{
  "num_hidden_layers": 25,
  "hidden_act": "swiglu",
  "init_std_up": 0.0241,
  "lr_head": 0.00612,
  "doc_mask": true
}
Each number is 500 + 50 x the weight over its row's rms, rounded and kept within 0 to 999. Layers, rows and columns count from 0. Numbers have three digits each. The size before them is the row's rms in percent of the matrix's.

# layer 16 MLP gate, 384x192, rms 0.141, rows 134-167, columns 128-191
098:468493577480457507450526433499581586487494481482433495381441431490549521499532505577493454454554569463511548510484443511502579512520550423510508445556566454456589505533543484505454518521493482
097:470519426501604474525497553504528508464470496503525479490515523607521403428559484480511454459559508438392531537469514494456546428454555534527411514492484538506544527489489608457547524539521483
103:428466534507532522475459509483452406489501472458459515564418502553547528478444535577558480514492432476494481435589490479372432437494409466530435480491598531427543593522475547460503428437495534
097:478455481540525545425547457501470470496509525448472611544472490494449491464469477518447463580559487507418532422537353407477538386604629477455521510446486544537466517531577457437504503515551533
097:453414516472517488574572434467473576626543481448551459541427511567483495524421490502507442488537556456401501462545434480512551584557482478525482592587558520502432484424455549517510488471524524
095:404522503523594474438554469557493494536484414544504503451530448505487417587513420347544532520535601477586456560533485612610520474509493539441475513524516512448566469476511582463464482534600503
107:535509498485599489466522399578547510484559565432525462486436505545448439472519562508592418442440461492573460492497496505445494444482454561542490393488542528503529520421491473500553448540527515
102:401500466539555480481518512515466493460475458450493521502482456567544552432478595546457551491526481491605464571624457575453516409516553531465532495391590478463509527559531504522524568524554509
108:479453498439501489512480483567447495421500500484457490505490481408628559431403465528578556538520522556375400499463563504463476461573529441413457464542562412554461445524580584590518487572443470
097:490479516478475500568433548474471507447489492456485567412536497559457465511507452430583470408432485422453423513506484566511606501545454540491590521539486520463463508468541516472441531451553443
104:501470554461593469491526454485528502496526543472422465554458546460466504428556537564344555535359483542490552555543572461486461479437471512500426406528499498497462438465504519654459475556508588
094:571537541520550505514553451504577502460595418411483507505610482549550509459489544432524480465446448558500457448503554563530434499485644506502552517479506532506503431435383492544482518568457524
104:516448451465531494480628477486539479522460436460472480516527475586448508612453542546422535415572545581433461496511598474555543538470549357541443447477508510529595470474514535512523515489494473
101:473575542532528498449508447406532549546505459489549541519468556421508514533524523571475517561586484482537477494512401496601524494519479534518468562464509441465435538525502377493507474460507456
100:531474519463486515576439474505475606587501458515540470528538596532556398488427430582534625437476457563408506461524522515451565435520544514457525551585417425540559477533518482584414457613531499
100:501617453473533495449524479471463471448512479476483438496387527470575441392520490527504572484499567492592472471533549513502506512478448496407502549466466487459471482435465519465573482471499460
096:437494442438502506462433520492520452552491422493388458544533476454550477560498531491497589518529439500493530488483470520422438465520511448407485508444446486492448477552518547515542589488430569
097:439465551548455505450566620424515536606575477547600520577379493591525460492515414453528419486503544536539398513648467524506454552516569457490471534541516511477546544507519546468499533410474455
099:478572473552458473514512485473545423480438446463506535510578525480504405501415477500546399532525449536451477497522588522562385555543428477474460500545438553576513555526527470488448505482460472
101:517499505547556450537496453442534424533476525580566569462438432436368550457412419492494506532537507508412423606572457554484546511513587449494481587526442492484582557522505451564401523493456516
105:536414547505501482506562534479481498574570492598501404586513560513402550455518413541434519544516454499530415607470542552451558477443444459559538410519408523591473519538449539576469547579494523
102:521445458531521504455482450520518487541511463455466552481537518615484495466482494412471542533571457500600544465486578452628456471561594498485460453496482448466425566481491489521513525520523455
099:489486509478443540480476577461650452525514556490506471521539562547506570451544507621482489471532491576536554505468483623490410418463549530557492591513505503533506435521494512514506583449416480
098:523533477540531630425470486454433454502486455579533513473473500545530538466382473536518351543464488614584552540513474545549489544506507471507422517480554591498520533545561531463552557527554485
101:497492415490454425573521501434483462597403487455521502491451558500507624408482480420525579552514446587528635527529521513530449449497524389524495471463506555511559495489462406481435479462524434
104:527534520586576528418625533533446449439543490532374548508588491461483540540520431533513491530511507492448452546466430496548547430484588381475526485545538517492554468395462476456465555525551535
120:537505484482452493514500560618514608423512486476467447490523542467564396541573432540471434583561464343479482575584441463576518503432636527502483502561504525566496467575504478530518525433496586
105:503519491540563429484476487521538451507492425572467471455517506550472474520536387589561549527483480528445553572447409493484494521550442492496531563582469438469639464523451483507484519431520471
098:489504509566457546565550496479584503527535474574437479483558493594475516506480419551463510382456428423468472584483460589525536477474532400519509482562521600559573566531505525510550477542600505
100:471496377523529509502462474432490567417440480403573514436454450483509502569536603520546468494407527440482487551511539527478539539585536495478487465516456530515459503528392587479542566481360473
103:465477507508516543476513503520443481598551520489448404439547557462497556552573417434587530518479455500519460482549508445482460558476549536593470548478508500454472411467505453570543454535424571
099:485521458493464518494563530517493509586505512524543570516377522483485432466490588510629546449530469473544563554450447525562424504399562473539488467523434480528511433436547424546403535593458538
091:499455522469502474472569482479519559438567451479543508453536561479550536484488428493509566496522484508621515437573547507551517563509463452479401509475464524511566491593456451462475595564506526
098:528602438532502537490633455392522500519512498525427501547399532516549485536617486511514500508520501448510490557529518583499555513540508529465455395450568474519480445560533481541490518486470479
# layer 16 MLP up, 384x192, rms 0.146, rows 134-166, columns 128-191
098:490469446505592478479463471484483439496521438423567493451421556593562413529659473490544466502474527392532504467551422479499498488515478575546451436551468537511453467412510544422436575503515463
098:572466631462435471537527472578575511566558438535468404515547538402482545479430459570555481539456436573421453609416563569505467577496446539428520551533529500449504435436468534497486504577513544
098:506491528602550477458467535578520478398552544520467460570460522530566540504543507483533473589471469540578438537532496425434420493572420515459476410502532537454560525485383557457436445578489456
105:496495618531475535461460450555502545541493524395527553581527521501532531458575525449540366560525582506596540461521512437466481492504456454437656453467515510510479532590456471405495488519574527
089:464378433491478467561475386504473503538576533367530483457420455551472590437481537510500446591476541511384483503595541459462538559518438469515552499561509465454444389455449518488539551491516467
094:703583474522552590504498499465525491529362537590494531502459450435531417482552526583549463480524501382521497605530536443613474515481518488451543489536439459560540514524540488475493559531474514
097:475591465380465471540455452509576494536454551508544445560534568525549600467437430462574498526465466470496457541496487419453460548486513538433490598440494577558526421495435631528493501543516488
102:629481479574468475426529475483506547474532513476469511523521481522490492564477439459529488542546493465404576490455571483484562556598456476497533480590486466533462489505446605518431467444559534
096:526553374532481570480589564467425466547443577564441538505507558439475465520591453501496492486543499516518513561554464531579461557503489575578500467490515541449460476459500424458466445492540537
090:522415484536420486460529503474588540590484518667523477469535478537530562535523505589488433528580597505435556554432608477476451515522593427511481491487475464477577541503522543590539528579466450
107:510544507530501461431458487538510538498567526536451515482443478455548493574605575561562516454499563491407399518472506444525511558585465553582530506500449484535530528503570527528535605539546543
096:467458544536512537496447518551511500469546493542372536527491619536425553509498445492480607483496573535531576474489595485506508575495413445453408578576575521467560433480549445525532545531484440
101:484465443419582555494543508531521470566576453590498495583454516452516514464449460495377473570566526464482546537513535607566512466490505527542485550476450504479469547509525481469464527544471443
102:487553484467514495460580480392669442606506500439570607559468526484516534494528419542507531570550412463514471466530512549523462506594521592503446537479509494507523555482458388419437552517474483
098:487452558554484436504490486496482481592477504497477498447478531487481416564471412534593586435459580462487493517546536468531450494432537472522400514494439545599475465477555472551550460547530486
098:477556529502526569436525485550438570496528508602524461452534537428501440507527511608476495413593472515510505486516506516361588494443405595419500515577547490534460472491480565529534524464509453
092:408442506505592419464499491487484502494508559441542393421557542413461429441518492511520624497548526453559480551457541513523429566482529452507525502574499467541497502515447505499521526541456436
094:487548476482563497612484576455473492445429496540403453449619411456462467449454498488438638506537416498495554496387493456572555597565534509505547526471488529579554467450465439529393462497477544
114:532510570428474585519534519492489527488507445514488454571516432509451448468488426499500456430498556438421426531456476447546426436414563464505502537559583411540377454504435598476482465459536501
102:477481570477437545479513456492442483525465593505517498522447541493503521460518530522513406484490505463463479515482543521496445415420608481534637479498493559528435464489502543489581532479484507
104:446522509529520495470538509512547499524613469527433432470525585452494437482416421602441463500569579620533419524456492457516547535427443453511513517561412538533442435449461443538527401539522498
102:473506564424453595441585495452487467561427541495503541507500420447499517551539596484440485578498535465423535508497529511456516522460452427534515493363466508477428462501531419527494500523457490
109:440535548499526460546405445542598446476503371512485533541557580435463470459513512489493402457503547413523493496510476506528517544465487572517528509475478577516528522462492522511520469364507500
095:560469470443507494444525437475366443451491479502425509425536479505500505514480491490491567536566525465496504523444500524553450488540476518401492541537568557484464544537534521496490538483603555
102:472411602512497549520496579550500497483533511372502453521564536588462438430465575504453563463478406500547408442684529458502470458476501496377550571464476514531478517470379517458468459422470498
109:486546482516526441396508384484444396506475531510503554504646483541591466491495533455457508506514589512558439562498506526523531576547392452481541512521522450487470515487489536425534507518508477
102:470603564463556489529483524530532561446556473505498487479570447521562495576474515453537483479534566536539474495471496493505530510471590615440489515521433513554393468560515527514494528456432523
102:440475503473462464591411528499534474456536424507505508453568535477403555564487545478578451539526463483515512566487537577516490522417498553527423532511512400577496488587594520542523506522488564
091:483491521434535499491458542411524451460582466549465434475554501585519453544507435538442518409512519440494484544452528569490545606569580479573551501619538567535487502492611536484530489523615542
098:487423486579514554507413557434455551490534423488528435545514503578544561560591592425519504566541524503470501546475486475509524511483486599532536569555481499558447522506455541483530511482469502
105:568479520396524514447577473463522493595458592533565474615548575513485526515509480596513468484478412479476506490546525507374503587521549468537443622500515444462488495463436463566554493567426535
094:478527527455480513477496547598550494593535505443511550544431446465493586513510469513568550521564505519599545484462494615564575439348624492503495519424480530507476515594579493483502586549529426
091:500525506492456461520509485488541517530504507501486531505539499408493414499623483565369480452506481532462484520496576458487386391493474607623542429609554506555474581516581571460458521594509476
# layer 16 MLP down (transposed), 384x192, rms 0.146, rows 134-166, columns 128-191
099:504473467495527563467485533460449459623446460487482570422386528395539416491502392418516484474543551462519484488432493477438520524536511440592542389594516514479512441394487545493565522507522495
098:536465520437458513449451462505506478465391527429538505549546573404488464574524516501460562477470475412543377543535558518535458405500516559527486537479483507461561522572527361564500472583495414
095:564523400514533417488427493487499493465564410522437531412541489431499581487418507510542564493421568427542491493494528510539482454552477447520546494484506452550454515526484422493479460508502431
102:425488431559474600428525375593562527528507535488495482475528550469483535548442528531486581415458490489498438483516440543510417563540537540495483427425509466638457486511470517498501476468562549
092:470488471495466430512551508596458491509401502559452464437477471506442463524500498504409519527495568534410397483531441474479544482459490555638452432423540530539405492467447497456546477433569505
099:501431523548432462542450583432424492557427505521448469597502531505470503491547544534554486454489461448524586442485529431475539498499488456599596470560501477567431571487444487491508544517447444
099:530573498455507582535466532491522558423488492526557505534563488481496559473399399452522583502449493479452547495475446549464479486487515473529474483487503478507551603470578500483517529458407562
103:494495502452383524430396398514467524552548424593481546536490511508584451479484487449508418567497465447512436484489526563574565472490472537543487529588466498518413553501482542522514490569431413
097:506460539507516533503424464529469566531447512536579561438509520472503487560434453560503488466494517530511544532490500623586484481529485540468554475481493536573466509555510631511506541469495532
094:658432555510512524484524547491556400447416550535485510477503555435572622531537463483506514575420431529488541443601540437500475521385504509510543527540501478439518494474478524459457504604533517
103:559586511539584462514510453529450516497464506484546501515464642491529488543422478490493458515507502610476437507533568523516419464475523568526474621475504502404475520465617515629393510542516501
094:473478497460491527577474514462475433454474466437466462482554469497562576453591637449475509433427450452593404412466434474498506495483557525473526548490490415533553503498528463564536521466480580
102:474523572461520528519375581435518472523507562556408527506397555477467544519559554447452492567552495349434536480514523491533425484579449537626448537614490526406471558556483507503534547503533563
099:457565478538510499539579431429492445465524477528479503567516502529511497511566480513433421500448456507464536431523401504550461541561497575616436548582520428488434550560457375484615554453480428
098:475502506455523537572504481430434452498531500507531375557481390474569512500504460476478530541496516423575440456494468536506496506496467419435485481469464505507597510554512480543444478436515527
101:507551446495569507408502392416392448584459521501596451540456562484564489448505503548543506579532624566556515524570456549494555503506455481478518557545568497474537589488474543422577453501505480
094:522415527488450555537503526527486523438409437539446522506482458483421481522484564576517487467409478443508432489428476473412453451600441481488547508503610518480434468421559453522545489484467445
094:565524458499477486412452565523546500545423521519544525509563482431583482580525514560516412546467476570524513477469638576486434493469510522508484500418518525456489438515423586522530426530624539
109:499546462441538574463455512514524506502562537482592472501480489525551482529523513500494536555560625461522571500446434494532521456533507484546524525552525500474399457524408456487549519473527402
095:483466458418569471507498459410543544517532450562373512525575466450554421459485455459595487593546529564506514502583437547462600576497508478488494472394493484524556504479532420508510501575517496
101:498523481567594468508654493438475441500427462572511476503506493520541496460538524445586499476417483649462479430550486524493425522520493500585502442476509499480451515561456576501438565448499434
104:517508409374475506548516485465506426562505514432536450507512504511520411565443452489428498498478483480460379548546585478506479554509616441508540453486528478420479469507405564522497411485575476
106:581576510525539500541573525486461502547554488506513466495512485516548495528525535604568538377445548498560485456603491484511462491499438517512438513576533425487450572551554488584484488504495475
095:463558494541517482489527507445494421554471458557581516496593521482481501451617555539468468472461433565551535443401479487472496525431458576497412519476523508552498465425454549463467524605519470
095:564507438378515511524452496522496527524451473511487517508426528520500535524494507465454453497507409426446537538457520516626529512497584483511499587553535518543449544505474464485467556568477363
109:545584548578546494476525484488540462502525475459481454433531487593503543523408561551480454482434473617518443447417513437468536555531483479602565499506490473547560530472385567597403489502413441
114:419436505482530404472541421546510435543441522465587517498515449505419552471575546567488539499529451596549511469449562521427495434582377410531465463428484434414622509491521507464492523514529509
103:500478566438544478582434528547495429408457474554512439499530554490512488473481468494499475463492376491472593496453494465511439529493559454570460537578394386470518502534495505505511502429555462
090:509499530459562570574426480568548511581503521525422524501393403562592583525530530516517527531517543483526494462474535428512541503526486585552441409532512456518480448584516449487592482430470547
100:555489722463472500592524549522457372494486583425454397525502465418510482504467475480591516460547441402458619459506444498442578551501429509440392491452523588503477543386509501466453522531569528
104:473408487473505465427488525581493354521500419485525455551475621454534492504525527536497444548449543532584436521415507414572444515414476492457598507507532534494507396478470462513504516483505554
102:465468478496503501536480476381492503462491473475500467441498515538466509509455445448475509514550584628479430481495533432433576555462527521515485500408482559482564531522513539537561373500560493
095:495447487494557478559549494443430513486507437457500510520429514494517446470511499566469468482461491404411390467505578362515561456637521488527495494647540491520506548553487526443493556491527528